Each number is 50 + 15 x the weight over its row's rms, rounded and kept within 0 to 99. Layers, rows and columns count from 0. The size before them is the row's rms in percent of the matrix's.

# down: layer 12 MLP down (transposed), 512x128, rms 0.0947, rows 288-300, columns 0-127
# up: layer 12 MLP up, 512x128, rms 0.103, rows 289-300, columns 0-127
down288 090:48 24 58 46 47 34 52 54 57 44 82 48 23 33 34 49 64 58 39 59 80 51 60 65 79 50 62 48 46 66 74 12 49 43 71 78 42 55 46 64 62 22 60 44 42 21 61 69 41 59 34 41 77 29 49 30 42 43 11 55 42 36 61 47 67 53 43 52 32 29 40 46 29 60 36 67 43 57 81 43 48 55 60 53 69 71 64 23 48 27 45 40 43 43 53 49 44 60 53 22 64 35 56 47 25 61 53 50 47 58 37 55 54 59 45 34 62 76 43 48 65 18 56 72 46 74 64 47
up289 100:75 65 47 41 30 73 43 13 34 42 42 62 77 51 51 50 24 50 71 36 64 58 48 27 55 65 78 31 68 51 39 66 41 55 24 62 44 59 51 83 46 35 73 28 54 49 57 53 59 29 59 57 54 38 57 68 63 38 43 43 36 47 34 39 52 48 48 66 48 56 38 50 63 54 68 55 87 62 32 63 51 63 43 61 41 35 45 54 36 68 71 82 35 36 48 73 52 54 44 78 36 54 46 54 18 35 51 59 59 57 66 58 64 41 57 14 42 39 30 53 37 44 46 28 32 14 54 36
down289 102:45 84 84 67 44 52 59 66 75 74 40 68 39 56 63 54 40 47 58 49 89 35 15 34 57 55 36 38 28 71 59 42 47 51 44 58 57 41 47 68 39 56 28 69 35 51 60 36 55 45 61 51 60 66 49 30 43 49 37 45 57 30 73 46 68 32 30 31 51 39 43 60 54 34 51 22 54 69 84 43 38 53 46 58 28 23 53 57 27 41 48 43 31 48 76 40 29 23 38 63 39 24 57 54 62 48 39 66 60 49 75 48 55 52 45 40 43 64 59 55 86 58 41 52 80 43 27 51
up290 100:53 53 38 69 34 60 60 36 43 30 54 49 70 30 72 62 40 66 60 42 45 34 53 42 57 77 15 35 55 55 66 60 27 68 57 77 78 46 54 46 50 00 33 32 48 44 45 56 32 18 52 47 53 22 57 57 60 58 46 50 63 55 59 44 43 35 54 73 28 51 47 28 37 64 56 42 50 73 51 55 44 56 51 34 46 28 53 50 58 66 34 51 44 73 64 64 61 59 46 81 87 35 50 74 38 32 54 50 57 69 42 50 55 22 47 62 43 50 67 56 59 36 45 59 32 59 49 22
down290 091:37 64 47 50 64 56 46 73 50 59 22 36 45 40 64 58 35 67 69 53 37 57 44 66 43 32 58 66 50 57 50 73 52 34 46 34 61 49 51 35 48 56 98 42 46 44 49 64 77 42 47 55 67 52 62 52 51 13 50 72 38 39 48 54 37 63 64 48 05 71 26 31 46 25 18 82 31 32 54 59 59 60 52 49 69 43 43 42 73 51 41 27 39 50 65 31 22 48 50 70 36 47 48 75 61 37 31 35 79 45 48 64 51 51 52 82 31 39 55 49 47 34 72 51 60 40 57 47
up291 111:36 42 64 52 61 65 37 30 46 45 50 40 70 49 46 52 40 25 59 56 62 61 42 25 73 73 43 58 45 49 20 84 38 50 73 50 56 31 47 66 72 11 34 54 69 68 40 59 61 28 56 47 44 49 69 73 52 60 28 50 35 31 50 47 38 36 55 55 38 76 60 74 51 32 53 34 37 65 56 61 61 42 69 61 66 42 32 39 52 56 73 53 58 42 32 76 48 69 34 53 24 34 14 74 54 53 71 65 75 58 62 45 46 40 57 59 52 67 38 22 49 44 56 28 28 55 57 22
down291 114:58 80 52 34 36 29 48 74 51 63 40 16 34 49 46 51 36 64 54 46 58 48 33 71 67 73 49 54 48 35 75 30 35 37 51 43 23 56 35 77 51 31 76 37 54 58 30 70 40 56 49 57 36 66 55 56 52 70 43 79 42 62 67 37 30 59 43 44 46 39 54 70 69 42 44 74 30 44 68 35 41 38 53 35 54 72 14 65 30 59 53 75 45 35 42 53 26 53 47 80 56 46 48 47 23 60 34 60 47 48 59 46 29 71 69 72 50 44 52 73 67 42 34 56 72 33 44 23
up292 085:32 41 49 68 55 53 48 83 51 42 48 58 65 53 74 74 59 48 58 86 59 48 36 29 46 58 18 64 49 23 45 52 49 54 56 21 43 35 72 64 55 41 75 42 61 40 54 83 10 52 58 64 65 65 57 79 83 23 39 49 56 50 35 53 46 50 70 43 51 36 46 36 59 55 54 42 43 24 58 53 62 25 65 55 36 46 30 67 58 68 35 60 45 61 78 37 53 30 57 40 39 38 67 46 52 46 75 28 41 63 25 35 44 43 39 38 51 40 61 55 66 40 53 33 25 63 27 36
down292 084:54 45 43 47 51 42 74 76 67 49 20 45 49 24 44 72 50 58 56 39 58 26 71 52 35 42 64 37 25 54 50 64 15 66 36 57 45 65 37 49 53 53 44 58 60 26 32 29 39 70 43 51 48 46 39 40 39 61 38 44 52 39 22 69 52 24 35 47 54 85 75 69 31 61 38 33 56 65 59 67 17 55 63 30 69 53 71 63 53 53 54 68 38 64 65 61 63 72 54 51 52 42 40 59 54 73 62 51 45 62 56 49 01 44 53 39 43 56 29 40 62 22 57 31 59 60 71 74
up293 091:46 28 33 61 36 38 71 54 39 52 54 61 43 75 56 78 49 47 49 81 56 78 50 52 40 33 18 25 34 56 73 45 56 59 49 57 25 36 56 49 44 38 41 44 54 65 21 49 35 39 81 21 67 65 29 57 43 52 46 54 59 45 62 40 49 59 55 86 47 28 94 42 55 43 40 55 51 55 47 45 48 55 44 59 20 77 39 60 72 49 30 33 56 36 61 56 64 68 16 52 20 35 62 55 27 48 46 83 50 45 49 63 42 52 61 59 76 60 46 47 52 42 62 49 40 37 44 26
down293 093:71 50 63 53 62 53 37 58 45 38 86 45 45 33 42 67 59 19 41 42 18 43 50 47 51 59 66 43 83 51 34 54 51 60 40 18 69 44 43 41 56 49 37 53 48 40 58 39 61 36 18 78 12 71 65 48 48 46 78 38 56 74 46 62 61 28 58 28 28 33 48 47 76 51 60 49 29 51 62 47 46 47 44 58 59 33 46 48 32 54 54 32 56 80 65 49 57 47 50 72 60 78 36 45 60 42 37 62 83 58 69 45 50 56 38 32 47 22 71 36 47 19 48 30 65 43 60 71
up294 096:38 38 21 47 24 40 68 49 29 58 66 47 46 50 38 84 41 44 39 59 73 42 34 40 63 18 62 46 35 52 51 45 70 26 35 37 49 30 86 53 24 38 48 51 60 72 56 62 77 67 58 68 48 63 73 42 42 65 05 57 51 53 48 30 34 66 44 59 47 44 42 45 60 67 75 37 65 59 41 29 52 53 41 59 43 57 43 40 45 45 58 44 35 72 65 44 56 27 39 46 61 50 45 46 47 51 65 48 40 26 78 46 43 58 58 38 45 23 48 49 44 51 68 91 16 74 61 40
down294 096:33 61 72 47 64 33 55 48 60 79 41 31 35 35 48 48 41 79 36 50 37 42 73 52 46 46 53 28 53 64 56 59 72 43 62 51 61 52 71 29 52 72 64 69 68 59 51 41 61 37 37 34 07 48 49 63 66 23 61 62 44 44 49 52 58 66 44 36 51 33 63 56 70 72 40 53 73 29 36 21 71 46 65 44 41 26 61 23 50 71 36 40 50 47 48 47 19 60 39 50 47 57 39 37 56 28 57 51 72 38 25 67 66 60 76 42 78 67 20 10 52 51 44 44 51 61 55 62
up295 100:44 46 53 59 05 56 90 53 48 40 41 61 51 54 77 79 48 58 29 33 58 52 69 31 53 50 63 49 41 44 46 52 59 52 36 54 86 46 70 49 36 39 56 50 57 53 56 75 55 46 72 68 58 31 53 48 51 72 44 43 68 60 52 18 35 26 99 68 53 25 43 57 15 47 39 49 42 55 48 47 61 34 23 35 55 56 48 81 51 32 45 67 42 79 35 32 57 29 57 44 47 30 48 48 66 37 52 39 60 55 65 29 58 56 44 47 44 53 36 65 48 66 53 36 55 48 40 35
down295 101:18 43 63 21 31 47 59 60 41 44 46 59 62 35 69 42 76 60 45 73 66 58 33 53 29 45 77 53 33 45 72 64 48 55 92 54 35 72 30 32 66 53 21 45 53 50 48 45 35 35 21 49 74 54 42 61 54 22 69 41 49 50 59 58 29 62 55 47 32 70 68 64 45 66 65 50 51 24 53 32 42 20 41 49 30 53 66 59 63 58 48 28 63 66 53 42 34 40 48 59 52 51 19 79 50 46 60 54 29 14 32 51 70 46 47 66 46 62 54 38 44 82 48 69 56 47 48 55
up296 096:60 75 44 54 55 50 39 22 15 48 56 77 68 45 39 64 30 62 55 42 58 76 37 35 68 44 20 44 53 28 64 49 23 53 52 63 47 43 61 68 43 37 52 50 74 63 29 58 54 34 62 68 42 50 34 41 49 37 36 62 51 46 13 64 32 53 53 66 40 50 76 83 54 40 55 86 66 55 42 57 51 56 48 59 30 53 39 61 60 40 51 43 71 47 46 69 51 50 55 64 39 60 35 31 32 46 73 82 73 51 53 49 47 30 68 42 31 45 42 42 32 62 29 25 19 57 19 39
down296 097:19 47 69 46 41 30 39 63 63 64 63 37 25 41 61 85 47 61 38 53 53 41 26 45 42 52 68 48 43 57 48 66 90 64 32 37 67 49 53 58 50 37 49 44 70 67 57 44 72 52 34 38 49 73 38 59 56 41 38 76 34 39 63 40 40 29 31 54 73 67 43 40 58 51 52 35 82 47 47 38 65 35 32 61 68 34 26 44 38 75 54 22 44 70 30 52 52 39 29 44 68 39 41 41 86 56 23 51 76 62 45 66 42 70 65 48 20 40 64 53 41 47 47 46 51 42 78 38
up297 080:48 17 42 63 19 46 53 54 54 48 62 69 60 77 69 93 23 63 75 24 55 49 53 71 26 53 51 49 61 51 41 65 52 20 24 53 50 44 50 57 53 49 36 60 43 51 37 57 58 43 57 53 46 49 73 49 20 73 59 51 63 46 72 52 38 65 49 48 48 41 75 63 28 58 57 57 18 26 25 40 56 58 21 43 72 59 45 30 40 64 57 55 62 43 50 40 66 51 30 51 50 32 42 57 24 67 43 59 30 41 64 66 75 45 62 43 43 19 64 15 63 54 55 62 40 39 39 54
down297 088:67 48 52 70 44 31 42 58 78 43 60 37 18 46 35 45 44 41 55 46 65 45 51 49 93 40 30 51 25 41 57 19 52 76 34 58 50 49 46 40 37 14 56 61 47 57 58 74 60 51 61 71 65 42 46 38 69 68 13 32 29 59 44 49 52 48 57 64 73 59 45 47 35 26 54 42 48 76 77 63 40 22 73 58 30 39 38 38 80 48 56 42 42 53 65 46 26 42 45 43 41 55 76 66 66 49 27 40 50 63 25 50 44 48 31 55 61 55 45 40 73 63 35 42 70 70 66 43
up298 100:33 59 56 50 51 33 48 57 42 36 63 63 61 42 55 52 56 32 53 90 60 65 29 39 69 51 58 66 63 45 59 39 39 58 52 61 38 39 64 56 18 38 53 16 15 42 38 51 60 43 38 06 54 38 43 60 48 51 26 41 71 29 34 53 34 37 67 47 76 64 38 65 51 54 48 55 30 67 31 44 41 51 30 77 33 32 22 78 36 50 59 51 43 47 55 67 29 71 76 40 85 53 64 47 80 31 44 39 62 38 64 59 59 56 74 47 51 43 48 64 73 42 56 57 43 72 48 42
down298 100:73 48 49 49 36 51 77 23 57 82 29 35 49 52 42 63 52 55 49 46 52 38 24 32 44 46 49 56 38 47 62 55 32 87 51 64 74 32 79 51 40 47 32 68 66 26 57 49 49 51 64 46 70 50 34 66 56 44 42 44 03 38 48 64 33 46 36 49 44 90 53 51 55 59 66 63 50 65 30 52 72 17 36 46 44 49 45 74 44 58 27 54 51 57 60 37 66 39 50 51 52 73 48 57 41 47 26 56 29 68 38 27 30 77 45 53 49 83 32 52 63 50 19 64 44 40 58 44
up299 103:93 61 38 31 33 48 74 70 38 40 20 61 63 76 67 30 64 38 35 35 72 60 43 67 44 50 30 46 57 54 32 39 37 71 64 70 23 50 48 37 30 40 32 50 58 41 33 49 54 24 38 30 57 58 61 67 51 39 37 43 75 59 49 52 34 47 51 59 31 63 58 55 65 59 47 50 44 53 44 33 80 37 61 47 51 62 36 45 17 39 52 50 58 29 48 50 66 53 46 36 70 58 39 36 60 41 67 56 61 31 82 31 61 12 74 44 52 66 71 50 67 38 43 53 41 27 76 50
down299 097:50 40 52 46 66 81 26 60 74 88 37 43 48 67 37 67 44 73 56 47 29 52 53 21 55 34 52 35 46 40 47 79 59 66 74 17 33 80 51 68 53 62 60 65 39 59 32 20 38 57 63 66 52 64 25 51 45 59 30 32 55 46 44 66 56 87 33 68 65 55 29 50 56 59 61 43 36 53 53 43 76 52 50 52 76 55 40 56 60 52 58 47 50 79 35 57 35 51 31 50 53 24 20 55 39 42 49 50 55 50 40 60 22 48 39 44 51 35 44 73 51 25 38 43 32 35 73 58
up300 124:50 43 28 61 59 74 64 53 15 53 51 41 83 64 51 45 64 35 62 58 39 49 62 44 55 72 20 62 66 31 42 58 70 33 58 43 45 46 65 41 31 66 10 37 62 44 26 34 63 53 63 44 45 57 48 56 59 45 67 44 78 52 60 40 53 61 65 36 68 40 48 34 62 54 66 16 39 67 26 21 48 60 43 45 21 55 38 51 28 66 57 74 45 44 42 50 68 59 43 54 43 65 54 56 53 33 38 74 67 54 52 36 79 69 64 59 29 25 23 68 53 45 80 56 27 57 60 43
down300 108:43 40 45 51 43 84 52 54 26 47 76 51 59 61 53 55 41 41 57 65 00 52 88 57 53 61 48 50 44 50 44 51 56 52 54 43 48 42 56 55 40 75 54 50 58 44 40 00 55 38 48 40 48 48 57 60 56 42 90 49 65 64 44 34 57 56 57 49 57 51 52 43 48 54 57 55 50 41 45 46 46 53 34 51 41 51 49 51 44 45 52 51 47 53 52 48 65 48 45 59 51 54 45 55 50 52 52 61 52 36 57 41 46 60 61 59 44 39 48 58 45 50 51 40 47 56 51 57